python train.py --norm_place="pre" --qk_norm=true --attn_scale=0.125 --steps=4777
Each number is 128 + 24 x the weight over its row's rms, rounded and kept within 0 to 255. Layers, rows and columns count from 0. Numbers have three digits each. The size before them is the row's rms in percent of the matrix's.

# up: layer 15 MLP up, 1536x384, rms 0.165, rows 1352-1451, columns 320-383
# down: layer 15 MLP down (transposed), 1536x384, rms 0.0281, rows 1352-1451, columns 320-383
up1352 100:120150154121152128101126101116119113097128120126115125163133145097094156147179126125158119125130099103117144145099121113112119130075084110151110140172132111179124134118139128114126150139163149
down1352 102:109127150124109109080185162148119156115104175117161131151143095102129116108116128130168127108128104115112129111110115149146099129124127133134161139182087171141114134134180153171100094153136102
up1353 106:138143107108153095078135106120117167142076157128138118172142072131119136153128144067131119137205125128141137121109119111124093182116124129110109166120121053133101140140088155137081142111177099
down1353 100:138108114112103103149136101150101128138092161133092132100104158173117126151151140149086166109110076115154139128151123113154145087144115132166092148080120118152136124164133124147157088163156108
up1354 103:092129138156121141130108181130113128106110133133143088134102108113151067126115144135114140120172125140147103108117094172086120167141120123121124136094104132118145079124139164123085149162113142
down1354 092:098114122122118197145110064122097126110109148124112132097135120150146063117121109116119083068100143094126151111120127130162132119120139133106111136108137102155159084143133121108155108104123161
up1355 100:165149142145111121153139109116132122149122115113100146143121152186102168083149075127121117100093076152157155117121094104183136147116112110086129148108103133161095106142160116121103169112145091
down1355 098:125130145116144132152123139078147149138110146149162109121140138117206127113118158105127126112139145103113136135113143111114138145143130132130145145165126134123160119144137104127137116141119152
up1356 090:135099125115141134173144100142144129116109101137119115156124069106114116121093108135097120115125092125086124156096107137149149124175107145167119134103110151149151139119153105128174125139133098
down1356 094:100095139113135139144069126107124159108116120134144145112090098161118131130162144105137121147087072123124121108118099117139085146103140135058090106134138139148085119108097106211075111119164153
up1357 104:095135086172137142118112150110118128165125132149109174131133141118096150121096119116151120092127160199117147090191128118128146135114130127139138115115128124112144150128138129149104143147129095
down1357 103:136206151117104118160116106139153105152118133107100142129137107127159139127108126065136140140123137108136096142175131117129126140173130138119162085156108106104129093134101134156133132129125112
up1358 091:137098136120202092125088120149109110116107145101087121111129117086118143058122096161121144140143142128121134122109086115156178129091096142116143144110149077154114105152167120124111133117101135
down1358 095:123147168122103132117066153118131081142115141168139159128121115145103110156120174135139116152096142102120150123116101126107130142132151114175126118139094137140146123136121141135143124159133100
up1359 104:060143116091127123133139106101121130103136128101125111105131142121124190116127129167113095126160128138115125189137156147125145127189109154124160123104088147104135117102129162146125147136162130
down1359 097:126129111163100174176130128095102144145106133139087077145114118117163113146135117074146129115119182108149123126101113147071103145125110120151136132063124123133132112068136141111090155120162138
up1360 091:111138114147147120092133150153147101149115139165132126137093083137136089137121151119134158145137096122180130107109106153128136139132146158134114137166171123159101148126114095101129137080151122
down1360 098:126141129146134136169098133155147159091107120102149139134129155160147135098111162162106104157084081148133118118138155123148116105130161135132122135101099161148113103151173130143126125102164132
up1361 104:126129169144134130135131147111126094137112140115091108113125083170114144152131154126134130121133141104102129163092155127112139121128123129120124103147120114092144101150133167153118185166133116
down1361 100:132121126137077126124118181151094124146135135114102100148080130127132089160142109106153155132126118079124139176138141146119124172137101061127173134111094120104127101148132149106132123139124131
up1362 102:125108141115182118175149120175145099113121163132112120092110092069092120136168144127107122117158148155172115139147154145137121134072125119097137105143136126125147111132129142108107158109103093
down1362 099:128134106145112119149084159115126147145134144147118134163138161170109155090092134088123078103118113133140132114142145141134144091109160164105116129110132069114158139160182120123135124131149123
up1363 104:145126116118113123111161112113133082155119179142110137131131179096134138099128135148079123134158112104140138071097188115159129135112166113146184120164078140120109158090144083131130128097122140
down1363 104:135134111105108153164132119117147093125124153129067130089140128115141103102130161161159116132182145133110099161127119151127119096115107113139097188158130120098126109086122110063118147121146139
up1364 094:112165114111160125080158142083091151109139091106114112138158140163136150105145113114107157094119122165131143114085089093134109133159135134145115101126121143132137099129135113162169155089125125
down1364 097:121092121142122113157119127165178155142104188072118124122122110136166135142150136088181093113137119086128133120117138135127121077120120110130148161126096129153123128121164134094131119167150111
up1365 100:148111107110150112136100172154095150106177155089140151114079143125100132202163145109117101114137144123113114150151129111108117124102142137163125114135177101137124119175104142064078143153129146
down1365 108:123113113137166143160080170145100127121135122114102130118109118151124124130141110125089125146118141147121126109127104135117104136132110168100199118147117113119141101124097102129113111137131145
up1366 101:116111143164134121089072147169141127115141140124151108134156115118104140105127110101140118110162097143115170141100117129149147135119135143085145141130122114115112142158163186152100119133141131
down1366 096:114127167097116152173110104132131146131116138160081117137116096064084192121118150115119161110126111142164096114123154174101112106094098069152110112099142165100172148106078168112160132147127139
up1367 099:155102136089125123118118141121083141130119106127117085083156175155133099104138117092109120104105157119106095100126106081138083156090161116140179148171050118162079111113151138143131118147100139
down1367 095:148131118119150128112143117144118103129162135107113149145124102107100154150113129086175119129148140146149134169127171146132128108136119099122119114115158124149147138113084120140145174106129160
up1368 098:098106113125081130129113166152125098144133123137069138151145116148147147183102113123113113104122145165112108128108150130099061127127181100124106135117143111131079117133146125125142152127094117
down1368 099:178136139138156116143182114115211160130148092114112170171119139081109127113125133099092068135120153120115107096122130115117099115154137146120173121113102185079147146145089135119088068120140151
up1369 114:120112098139105123150155148114134170137129099123104125138110130087130114135132106142116138134108188117128158158142116162138166114128128113158174175123139112069119094135100123143144113144125180
down1369 113:120102152092149118158144122091143136160091137097125146149144178092122140135103078109118137079158124149124125126117109132110114143121085145129086104143106108146121131155074112159123153114159125
up1370 096:154144134153124096136139103113150148148107134113110114107158180097137084150119113145129130084148157148088186130180158096118122108147146144150109144114135096139166166128168118154148153147124070
down1370 099:114089099135133141121089117092107109110091121048140094123105129130151109146169148108150092123073155115123119135178133135111132103161121135175126155093133129128122135102133143166156149116087113
up1371 101:106135099138121170104143189152153154117124143124151166108115156174115104145141100114089111112138161148121155109092117145125107144115101115085153130136131131122102147120138145140160127096133113
down1371 101:139123147134091118115148148162143142112114095135137165164118155148110126136131153138072156125090150116095139134137102131129157146116162152144155092189114140123128103150082146114118149158136075
up1372 111:126155116083185133130127149121081133114125128138130103128079113112123103103136124162091118115128100144122124107161104100105148146124122136082148091154114135107133168143133137150136111151137108
down1372 096:115136123130096139144114141146134104085121173149074103108138178143158161089149144195142148124105116109106134147117158085125087141114139120137105128104155140169125133100132103082151109115163131
up1373 100:151105131061155102088120125137133090135114114113114164164133081136147115103125082092117168151156130152130133116179152115120119122159127146146149138144148122106118140097122129100115135142133132
down1373 100:107146198125174101146098143128115123156139153123083082105125171137142130091086118128174142134100117149145138097129142116126144127140134136183178146114161158175177139068108098105121137164115111
up1374 105:104085124096150158142124149094115167099120110161140198143160154133165171090101115114124136110139138089106151121150109099107132161132114091133103127110155147137139180119103150145122130144137145
down1374 105:122105117106115149153183119126126123122108097113143133148140106101130095092058113127136159148149091140107123120138143153117109097124145081158149107142114149089129148144086113096119140149136117
up1375 116:133143130152185158106137107146109144147124149113165147119111127152124084170154125136124108142161095119154170115053122124114156131161169146135173118153097118137105121142138099126166107146125123
down1375 111:115121132143126164107151099111127130132147178130131144152120173159152163114114161109099090111146098095138133096131163145124083088157175105133135126146102122160110127131127090148135109139140128
up1376 101:133115122118139158127153116117153148110105120078100150150128127142136157134118155161139132118113120136119092108127128146152141132126101147107113110131158123135154144154147123109167116119168133
down1376 104:141125083123120134148138125166087144084069148093137116100152153147116115109130139117147141175178124130075122128159132124148066144061139139148098165138133149162097165103115135160074115091114137
up1377 096:128125093131110139157136137145102124125135157134102162120120143108172152099088097144106122102097080129135122126155136114129154132127128116115133141141111112093089135120112125149118081093169110
down1377 098:110116104122167107123147110149163126120143072125112165144152117119105107135135127128152118128158116144148107119121137142098129142146123139141138149119106124081139111146116149149130162061103126
up1378 092:154127137138127166103127103117109091134129115075100105081134141116149144106118138148129116140134141120153121127130138102125088124128080142146135164119116133123108119084118173094169153125123159
down1378 098:145121134106136133116166138138111120202144127133130122119201167127097109129085157132132111151183186093160140105159152126085149147131117117152107105150123129145133144116147131139132111156134128
up1379 100:134116094114106129132121116143139142127145138162157125136112140123143111097147124141146146112114143117121097146142125106136091072111098083121134153130147106121105123117146108143116122158146106
down1379 099:119110117147108118154092136092124137172110133159139105136136101141121151129121150103135135106168140121097107119137199096147154172102101124109122102125142142179155162185125159079106144136151130
up1380 103:143131137153183109132147145148164116137145119096116120140123164142127173111136114094143126129121101173129164175157146154184110142170129100081101150116149152092147103124151111134159132139105131
down1380 099:167097117128144141111146132153118136128127074119147112115158139140131116103173105104115150106091114151140076187112143109130105145151131131121137097148102201115146113167126118121126111129135141
up1381 098:164130125168137129086115132088124117175152104135149108142091146109140117104118075143150082114125149127109122113124150155112124164140167131092102087112116104122111149152138177102121146122121118
down1381 115:108141119083135120157158104146145141091104149144132148154124104122113151138167158123111173134098144163107156161109136106107142144131109109138134125132141125129122089106153109123119129163115156
up1382 102:120103124129130138160139141106174102107119156144133154136179166122152112103113145161109114124156120136141103135140127129088134120135142080097153123095099124106127142118110142132110148099169107
down1382 101:192117145096146133148096115060139112151127105153074131143108125112164161135135147119119179143110113136147143145111124123157101104114130201142147107099128142158160144145089140132118160123126119
up1383 095:119121099167127127124133102162160129112136140142122124127136094126170159143135132147128154161159115146129131120073173133148121131143112098137105113087093090103127163142124126136093110110111109
down1383 096:137086124153155122165127093134154129129103122124105122111125129137136143137194138115117135114132089144108159128128174124140123076118182105140135149107153157155144086129110149128160148117126141
up1384 095:140135105145139163151147139159152107121110110149135132153116086103121178156117099141124141113115124126172146097147171103089098145115135119071139111108139090143113089114118095111151136141146117
down1384 094:150123103081109094138127098111106160109136165131163128154097149120130107113141153141138162132150150132082124169098114148121126090156130095162110115133140136066144135118184132099114111114102156
up1385 101:145152078115137104083124088094117108128176119111117106107105131154110136105164121125125186083114124110088064095099124130141123134140129150131108120129118138114144149120134128144127135124104116
down1385 099:137114096141176164140106116128110126112112080113076091162116124109134114155161126077138130075116133125151126130136100125137170120066130125080106121109133130149114100143095118125163108116157118
up1386 100:122078139166137140132128123101116151101108136117114117136114110129121101133140107132168101087115145123112169165071144144126120122107133137154160129194123103155125145139097124127174131149111154
down1386 099:166128111120101100159147090135166144130149154099155151125073090140121086108178124115137119087138141130158125130120082116101101125156090156111132131108060104128130154144112140117133129145109052
up1387 092:130107140101124097133149167135125132124149149101103123149118086133151154178139154120122090128122128129141135144124160110146153190145110070113097110101121116144199141126113163119114144157102120
down1387 096:123114116120106112123100150099099179132152171125180112170136128148100128158168114135121146189158103144132161069089158088118168136111120086143168126138127114122101114158124111163136135109148136
up1388 095:105145106116149149144116167117156153129151121150122151109131118144160119149167112113101101112104100114115132146165182174061132106131121119110128158130115171142144098165160162135116136127141141
down1388 099:108117132095122096136134131139101122112124107128107163140140140112079163098136146115119143129122113126125113121142131137130100147124147140133135151133097165152153116143149105139115101146134104
up1389 103:110147132135136102118126111124150137129136123145109177148116119121122149140101124149103163131148176099156116146103120129088143113136135124169154115122118125124106127103147168116087102136142130
down1389 102:146111146073151119150164130072138107147158108097083135111126153122162156152140119102125124094110124135110131149126107131156137112124116142105128107115098119094102135113118100129099128079094149
up1390 107:088119150113100108114138165162102154098150146102161136116130117091114163111143118124123148121168125124132131137122132120125139192097181116125097100126117108120122112117155118052097137168109112
down1390 105:134128135102140123124138113154170207108113174081144154139163083117122154126127122134129145122158109133120143129145120131117128116088193153118124076121124126112138128124121111096076139126134130
up1391 107:080120150141120149102150115173137166110163123129098186142113118103091134133140113096138103121143109128156132118142107118099166142129145111119144097127098139119114126114128137128111121197130109
down1391 106:156105129096134087128132096122137133108103118128135164123087106079119175134131150121158129125125133144119092130118119160101107145132121118127088121143144152122143131101157148102156114118127148
up1392 092:124115139116073166143156135114128060126133125114105107113114131072113128141118116112077133082071125134106100138123138147158121129120155112154127176150124105133171147103125153137132172174096151
down1392 099:148158112120125162173122130124132127134110091118124130131123114125088107079123132126106123144147131115153107128106116130107134117154104119146166158118098119110129140134122121128132177101149165
up1393 105:128126174114129129125133135117106125130165122148106135143145134159141152105138145123156164120127121148077109110100155139134140122130141133120138170160135137104162141140131114104099135107113135
down1393 101:119107133112161153118121118146119162160124176150112126133160116135146117135141102106152115089159163119123072118111136144137085098166109121123146139102145129092150137104137181141153111147144148
up1394 106:119201175165122169093116156128125078089137128114135146089161158129128121129142112101111118108113103111170130098162134127154156118116139109154142157154080101131145146133175109134129114153158076
down1394 104:123141110112155143113154144115130109096123140132116112134179129155163089103153121160113153116132089125121145145119170149120115095130124129110161145093164140117110140130130133160116121136106083
up1395 105:151121151135118141122131125143157124115135100110148139138138063113120108177160104089109108108132120127140116108113160110185122166152130083121136128091144147101065126128134155123164126153141115
down1395 099:128130156082134071132115104123147156147135132145113143114121136145162134086111100101108093116158052080131149140176125111139104161175179145112133115096098133130088119097152141120178160111120114
up1396 098:179096113155166122129112144141136134136145094152138176142128118127074183110143094155119080095126130084129131151113150136128128076121155163150120092180113133180107111157146089124128120147163127
down1396 101:105109140130161129135104168108128094153123126194096163095087122118117175144111144078142145077167157072180097145126133144137103100139099151148138168105114098141124113154110120094154132125134125
up1397 089:165116166093125146121118108108132143160154116129111152141094126174140133163115112149096115109107161160147137110158175095130138130124137131171183115133092132118129140083142138119121133146130118
down1397 096:096102144122117115146125162143125117134110126128177132126130113141138101095151147092078124123111086132116125189105119131166128132141141159114069144128177137125081134179157100129148074171137129
up1398 091:146118139163133088155174149107134159131131069125138141130113171136087125154129122153181126154130153123150109143120136124133122140115094126135113091132104159104133153092163141134144120153111140
down1398 097:124165117113182117120139082172114141113075136145110113119159107130126179123096131146137145146093100126170125134121129155151155150164085117132135152124112130159106117193119123129148118165138125
up1399 097:184122127142150129128134138164111129157142116142113133171117132127129072133146113128116139123153155155134132152101068126098110136144130082119119099122132134129127114122138107051153127144077128
down1399 100:124140136134132107159146172111132104133121120144087139129142151170121137097116160122141126161147143125111150153124063115107126153138110153084119154118106133167107142091154068186128154143125124
up1400 096:113171073119114154097153100128151140157130089113129161102159121131113098129170161141162119112089144119116114106145128136104112128115140135151106139112161157108148107140130148144125132084125087
down1400 097:068128167126131089115112083179112144150121111113142097141135141130137168138119167181121128091117136104152124126142138133148105115118143136148114138096152156115117112174156130159139117127147120
up1401 101:114144155119094126119153124115117114115089084126137132118150109103122137109127108172098146139124135136119131148106149144157145100128145114110100124115183138143130078176146083151165119156125105
down1401 101:078111122135112155159139167109108159129141110141147159182108118149113128092142084109097128121144140121120097096140125113133161126153112149109130116126104137146137144096130099075156106150136159
up1402 099:108091101119105131107126111138105108127131137181180086146101170149123120132114176148152134122156125168122124121131126159126140143092140124128149153143123113070094114101142112123124122100130113
down1402 095:099105119073111126136155132150139125121115163153118110143130107108125114095127120139125152168108082154151121139078141118154132138113148114141148131171083155096137137123126102116107138155129134
up1403 100:101113134091141122121147093105149151150090113124114142142145151137111099124170132159123155119093120136156154133089106119140162137133130125101111164160149119166110092123163102143098145113077140
down1403 100:104148101121128148134141153152126146112101171126063081109134137166157128120128160104136112171087161141107132120123121157110125158094125141125167153093111140096093157131137097137119141124144141
up1404 091:124186089168102152109157162131095096155130165109112139124129133119102104121116114119084130113124113115140104113093149135161137179092074094125101087105123183127123119124109129139141160149111124
down1404 096:099028153144172105129116137140137153106125134118136091142137124112142150122119133146139090145172169121121140150152104152119122114136147144140157097115105104125124135126149093115098080097115112
up1405 102:173156116097160144114155133155144153118156123096129148106142132100103125107133080136112120118166139092128140189091085148136077135118135135105130123131146088166133120164139127168128148108093143
down1405 101:139109130095087125098149121112097156154146115139133157113120120150113133125123094135140081175163134121131099075145124150057158145088119105125142138127149130131138143141062123126135161108127128
up1406 090:177135097141102123132099127141186117128130114120152127154158133146132131112136095125092154122124149146127149108156141115088124134129154142161159140096133141115139105148143094098114133133127116
down1406 100:117125112089100174144135096123125103095129114108128177127169159149119152126113119110145110127139147098153091129109124134138107101114093108120158163135128135130089133100103150106174128135144159
up1407 091:175167086171131092115113132090137107152117099144182141121141155135117114114126094104109078152122133091123100150141141070105129102074105143153114125125147121148158133127128131166171090140127128
down1407 093:148139137111153152122132109139133159092145095118145104150144143147107128081096123144146172149178136152117183151153130160139141160163140143138121135102120105145112115134125159115135090116109108
up1408 112:164130130111119134108154172126149129110145169138109132125134119173146151122155095108079092131197137150143129131131143183124152111167106132096163149154118087119112130140125094123118163171133125
down1408 102:109150110142078132171101142129137129099132156097140109106143149129123146100149148133131116093177133123141138075126122118165123109095137112090108157131170136135133120102073103086139108115124112
up1409 108:095131148082113118099165130134129127122117099113144143150153120099090105114126127118088150113172109128116107143159182137159117116119127133118146124114159121149079144129135107128137187113116126
down1409 099:078154171153114137131163132153124110149152115092112091131113097092083116122141133133103133128148112120161137119144146122108162174129125106122137179125091124140149153153117108119124163132122122
up1410 100:130133112153136101124109147114097146095157122157122137115106126149128134134125182131153154142160118111116159154127141152095162155133121154149130162131124124107103121125174135162130155119116136
down1410 099:088160132158108137153126133124114119072112136118097141129135086135121106127121116105138140176086132131153141113096113091120111101155105145104142136110149111179159083139176093152112114111124123
up1411 106:137107110098109134084135121119101110122090142152142140129149144100129129131100172100127126078147146115099157075124161102127128114134156128148152132137130126123100117117151163129088167124119166
down1411 103:134129138133155101108100152100153137124153125119128102100116154089139124101120104106105132095125091127095154110119099162130099123150071107114127178106134051101114167113145136140127145152119126
up1412 089:105138117113124139127144134122107063130191122142136125141107145089156118138094147114141152142082107127141105113152109149137156146157108078155096124126144109134092151124142123129170124101145131
down1412 089:111143121151145111097100141140115150108099119150104133099120094160129131118137110138129105143126147131088117157155112151087126116100126133139110106138092112135162121156151135098068106115132101
up1413 097:153133157112061143123144140098172119122132107163148112118151128110108132094132143115127114089103082151134143156125159128127092130106108130086108122131106110143142119141136114131104155116130138
down1413 102:099135122115175132129123109100082132121116080126135170095133133149119181138129136117152131106145077151173099119096152134123114124100112124157098124105109093144126106157151138149097139135118175
up1414 095:156102129159134092165111059147122120138175122093142141134106138062122135096181107125117131110167101125145125147102098120142079121126133161111155131092135120107147047123179172135142138129131137
down1414 100:100137169113134131114131167070145140154123142129122151149134126143136145092180111125124176118105119151170096098093175103141152156083125060129131134094129145150134153134117131133093146108110082
up1415 094:135126125132149171117090127144172171112144133103129160142108130127139101156130119165060147136125137113126150097126178111097175127137098127106177108136178101116115141129134115168172126099099131
down1415 099:152131111118118117112171177110099108141131161178114129154131134145078163132112109150129132101108116137148079165147132078168113088126118098146116158168138172121186127135102118096122136129108129
up1416 090:147147110131135116147173166120124101124109130130126082158140107128093133155132116134097120094121151157121127112168166129140131083100128136139134130123080138160127139126105123118108096092114099
down1416 095:081143153056156154093120126115133127167108114140105147115129158099140159154138150091168143131137100102110084144073121128140154141126142132128157082098145094077145114126150126101134132146152151
up1417 097:130173108120105102091060131145109142123119117116144137141164146161119164176147162106121125119151092120114133120125157127112127160111129145169160101122110091096115175126130143100142163101125119
down1417 101:116121152122131108144096135139123173108142109131109155146122114117115121105168128098125148105107154148099122095121149170141164121116140142125145138108105139137151143107130114132110117150138116
up1418 109:167128111153127149130129161097079134113102169120153141114129165148143137117152148122149130111115150161109127138118169086100101068146160143159145105101113117112160123135107133136140091130114172
down1418 101:135084112131183143145128110176129090094146127103117123138121158133145147119150158104144119105110181158128120133121113161125158119106148103133133158115161123151117133120106099082113131105189098
up1419 098:198102182124136136143123150106124141133122153146131129144117143133108116156100137109105113145158121143171133109108139180159155085137092139107120151143140114135116073130150131086112127104125144
down1419 100:136102149169147144119126140149088208171173162128131157083154105150122151106153074149143100107151108151119095122082153085064092150116181100136141148155129148154117156125142140105112119129133108
up1420 094:150145137189152145103111106098131093093148122102113130088114117151153092115126117134126167112153100124160106139070107133091135142081141118138084132135120149133119130127120153173169102171139145
down1420 093:132162111121109174124131113107108137160130123096141177125161140136110105076106144095080109052144129119096193126105138129107148134102110187126131134115129138142122138143108143167165141160105132
up1421 107:125099139169141107156135117149104150158128169129110111128117103121096150150086127117149148138158092131152157119138146168156134116105093093128134141132144092118152137150146171098139160140130139
down1421 103:095095102148131092118114128159142159182128158134157105122091093172104198154132141101102126128161121145079136104125135128111125139149130157123148137188152157091120105117106139052140138107148119
up1422 087:152149132066159137100132149148127086126135132144176170107108138151124066115108095130129099159118125139124156147097118163126073106130119120132138166166113111137141093136141113116153120089132133
down1422 093:105173127155104124127162111115116132109105148125121108125114133142169110104094153121149137255133100132142124107124157127148137146130138127110133089115153118110129141134160138150093083105123133
up1423 094:169159085157110141108155126149147138111124188095138120120111157112126141098114117149192128098135149100133209158099129096170081161108139104136129131112111130142135113133121125149125145105109136
down1423 096:095149114134117164117101105172119168092136139092167107099130176095134141130116139089139175157105132110095136160093124108103125165140114168149114135147131127087135136129135157122162141140090121
up1424 096:115174136124150110137098071132126059125125139128154078114110082132118100168133163127110157135102147149122150123098164120181127123122131181132103108094126123129136123163120126085115141118104163
down1424 100:111160099155138130164211149116128126165095121118146131110152168158139156125135124116148160115141101151136087113131154099108104124148149137135142138122134141110099129107122112113146156186139118
up1425 101:094116152119133130093080178140111138117146120129144103151124088209095128143131133138150152111154132161100145129124180118131109095178104128151129141125102114110109155115154113096161160107106133
down1425 103:159136123107168145130143139141090111143143133111121106115155123113112069123128148110118156149148112150123142130107168108090134083127156098142114137122134096096140145129142102164148077122087094
up1426 106:147165143100115128152138134126125163190085112150150125130159126114085130139126080161120138106159144099136117122107109160115118141118147168155104113111159123142083092087179131115122127106161086
down1426 104:154110144090142109120124186126113105077115143136154180095166156131074164163098125139148154116161138099153096143127117146101105179130122140150134121172122123133137109142093141100090107123160107
up1427 102:108141135128124146094144123155114121179143126122164182135189094132155092126114105135097135065097159146144110114120095110168140131088120128105118123160113115131170112153124120146152088095092115
down1427 097:128102135120137144161131111144110132108138128101143122125113135090148163161159153139121144122160130123117115093144142164148090131130126171061099152144164096127120127112098120120126120142124131
up1428 093:155140163141103135098113145118153171143168160117134154102181121063113087123192167130094116113092125102157202099150136141126141160121131101141087131121118113136134122121181152163139155133128121
down1428 100:104113115113091180172098113099143123110108153103147090111146171102137113157159151108121142143089137070131135133128082116148132155117098129132110113153134147098101152144174112127117108143110135
up1429 095:090140118106109121092143131143106120153074107087148118141079093122157203107136130120180072122164209106150145108123130167148150158178105147121162128125132136115111104103112115162116127096125142
down1429 101:172118110138115138126135097136109161122145119121124133197110114098156146115151141094158185097094144130077122126121116130124132124117135119146118128140124165132125106161074158135116074103143135
up1430 106:150127147125114137175134132155153130153141150087115133150105190113139106093109108135131127134086141149143111134128178110152149090130162138140096124083113113153142136104132110086146137140145127
down1430 101:112097112110106147134130126131122129120142159108119080136164110097134107112126155119124089111140142125132153129144093100103171118091133202115129121132128181098115134119115132114126129116158127
up1431 101:130114122120142131092118117086132154090137114160113113136120116148123103122118158119090110076099111115188142062164147171124111105108072140117122127128134140108105106074103103126106116114126148
down1431 100:103159124128121136152148136112160117156110124130130140136116153128125108133131101147146116194112119119101118129087132059148138103108159146129116134138149140144119139122121165153144108140109187
up1432 102:135145159074119115140137107119120118099160119162136173113148123160142120132156141113093145106126136096121116119148158112047100085110112085160119140156154088107131100123139117156108113145107128
down1432 102:127162143123133093119112140157086113119106106149159112110130137112097132149117129141121124130124116156110099098135150135060114098169112095141142135100111130104121130155114121143123153111103134
up1433 101:163123137093138130158119126155133134127149066107086154077125183124153126123104172207127121122141145171133127107126146130119097127139107111122142111123140160136177105080167080088144102124156118
down1433 097:111153160131137149116122144115123115150147119105118111122107123151116161144112087104104147121154113188166129157117095100129132089112142128150152162127135095155087189156146167133120156164120128
up1434 098:122132100105105145140168111131111129173121123125134120151105163117090099123123123113130140100092161111155146133098098124099140126141155135126116146161131129142175146112108145142084124129157166
down1434 101:182127154081197156130151141154119137146141140095145128142131103078103135153136131148118098144098123141162167139134131098155142112098107147108114146112159118181061115086079084121138152149099126
up1435 120:161118153077118093148106115148135131131090131131123104119134133154158087095142115166150136123146113114110123152124158130116147147084167118118103108065178120144098112092110104129161119143148148
down1435 110:144110145105097092144120127153142120107138104147137161148137135155166151103117162161138100125143085062081110096136146121119107157124153125152105094082149110170133155133128121134156123137136136
up1436 108:157135109116119108173141128152133130124150116068131121109147110141105162119136120127126159135135143131115133149115127127158149142148111140101150125119155112095139108151178096117098135127123092
down1436 101:113132111187130124160107135116117142142134124113149082128172160148140126165156112117136196105099143127131169097136133129113122097139110094130082132157157126154119133155152118081107161113128122
up1437 106:118087155156086137115126091127174146144137124168123166126138140168112101159149142149123109108094109142122164128097135105091142133146167094110110138088088137137121155126122090119156122167148128
down1437 095:116117128136117134168090169133172124166085140189109129129108145144123147111157113181156133113127144151133118082130142119120107111129123154109090134134123123089118146106114117128117178138116129
up1438 093:147168120100141148131098103136101112135109158133104119185085193148130136116155127102136142122134112103121123127129149135112133111141167108139141135118171120133124118130118158143156132114128172
down1438 098:124126100138087100103100134131130158135121082079124174145175087134106109105110137168139120136102128140110114171161135118110135106151084105077129167144097159161091145114164064125134118153170123
up1439 101:149086144142134158110119119115122154128121117176123160135176113165149143101101139099133138120113099128093159104123128122107129109090176083131114130091098135130148145106144125100083149095106119
down1439 099:138102116120118158142119152122096114065111142078128085116096104069123109137138125125140133163151120164108126123178134148138097109108187187100143124159074139114087153112120127123104098127154120
up1440 097:175103133131188168086100131136112153140138147100134154081135091096127122115146109142115136119153110105135099108061140135137123138130158113122114128185147150120156125141106144128097137100165106
down1440 098:105146130161152129138158114100083083153127137147116147143109151143150072155124088140120130076126108152127107121132140122144139118119141125187116135128123128138168133127105161146102145156166108
up1441 090:122149129135113155122112147151062183119128119106124110069150120143156121133073152132083097080144119099153142160149140144111119151144140124151109130151155107139125094118182092143191154182168164
down1441 097:138115131129119126116154122084105155154097148107152106145124160126126113119206123111158156142134113141070112099137122101125142126105143106103141106128113085102125174097143142141088128126140127
up1442 094:129111144143091151157093130127120121091111178127115175200131164145105165108142121126177140123083136144125104128125179115088136121135129105125136127106135127140105110116104145111173139126147156
down1442 097:110113125155100142166078152140119097147102146161104125130102126129159111136137166108139103125154133105131122125127125090147148121108117176122090114158104108119082178151117111125071102082134114
up1443 100:143148106127123142139139080152147143133153107149105138113124165132109155111150108149172105125116147112120127179113102112109091131153141122155133089134090141094148131127117182136098092145119135
down1443 100:146086081143118123110129137090144200141122151178170113114159142139084156142134118131143092071133137100123118118191145100097140115141173148117131117098143091155118186122115096110093133123097135
up1444 106:117126175166153142127144086096166085141122148171096132143118147137156117069156148147163141124133145126164139136128136128090161144128132096133131123135100124142118106115136150135150121119152153
down1444 099:104119154113132174114139105135156077128137116157139164112122094112177144105089122131112172106136142128157144144131105129159145114114126166113112101136134083148111088093133140138115150134128150
up1445 093:150132140147149096087139135160098134124119137155118147151141174160136117118137144119123143113128165110161136159167140160146114152136126140103180117150057120099102154105116127116140123170147124
down1445 100:105113110110110128128119132085113088135116105108147153118110116134112129104170130151084108144107145154090140129149151156127145127113135114124160065152135099117104135121138123130127158137120165
up1446 096:147126126103104111120150155122139120103127163144154108116107124154146090154147117108116158100146106081075162069097127106074113113124133170155165180096095121094120089124113110130106162163111119
down1446 096:065146121128128127138099097125079112127138160123115144151147157160111125108086165143129095086154094195144070120147132118159077113126130154100122139144143154141124147130096084090136127141140130
up1447 104:157151116110126127149133145167135151149148135130152116111126105102117054114160109109102145118112120134166129136116106097155123118099145125104138116113201154122093123124153154134140161126102104
down1447 102:162151102131081129136074148143109133109172160104123145139130081135114111138147168159116137112127126145160156091119155097144111122135158110096100101121159150115147155080117157119126148133131182
up1448 104:144121135173155139151118131151130082116152117130136134134123157116110163103107147122147176133098125091128141123141183145077087117124109122091150101114130168141129148157093150108151147110110142
down1448 097:165151162145131065144134121149176127117140105111106118124141138129125146125117149133104153110139122113108139119100107156085113142140133085106147111148130134160126098112117139104141158140149176
up1449 103:178091103118145127122099168143167127125171114149130069112125143141126125149188158119147103142132102133112150101111165168081142109122151098135138101146145124143141136130159140165149119166133122
down1449 098:167147146134164124107114126131101135081072159118151091085079174104133138132066126117114132135147148129145144150102099094131130133130098169155124123105169131159159144100127128158136166163146117
up1450 096:121123150145079153155184153103153100143054113181131137148129133141106113157150126143148118090124171116136099137126127116076099125161114141112120127125094094097115126108103121085153119129103091
down1450 100:151154143121113118126140155120156094125161137123110136164132181095111146121129127110130140182107093156081146123087146106154146137180144159127095143175157114133122144152113116104123149125181138
up1451 108:121142163110171117101143112180161125115093118113124160147135123157105123086092137167156142131110163153143152107077105117094153085126123113159143091113132132154142131158151113151154117146115131
down1451 107:097151100090116150131146122191150075127145124097099133140124132099137109105104148129155133067174078129116107135140122146149113119131140099111130116129120128107132095115146086114111109107138109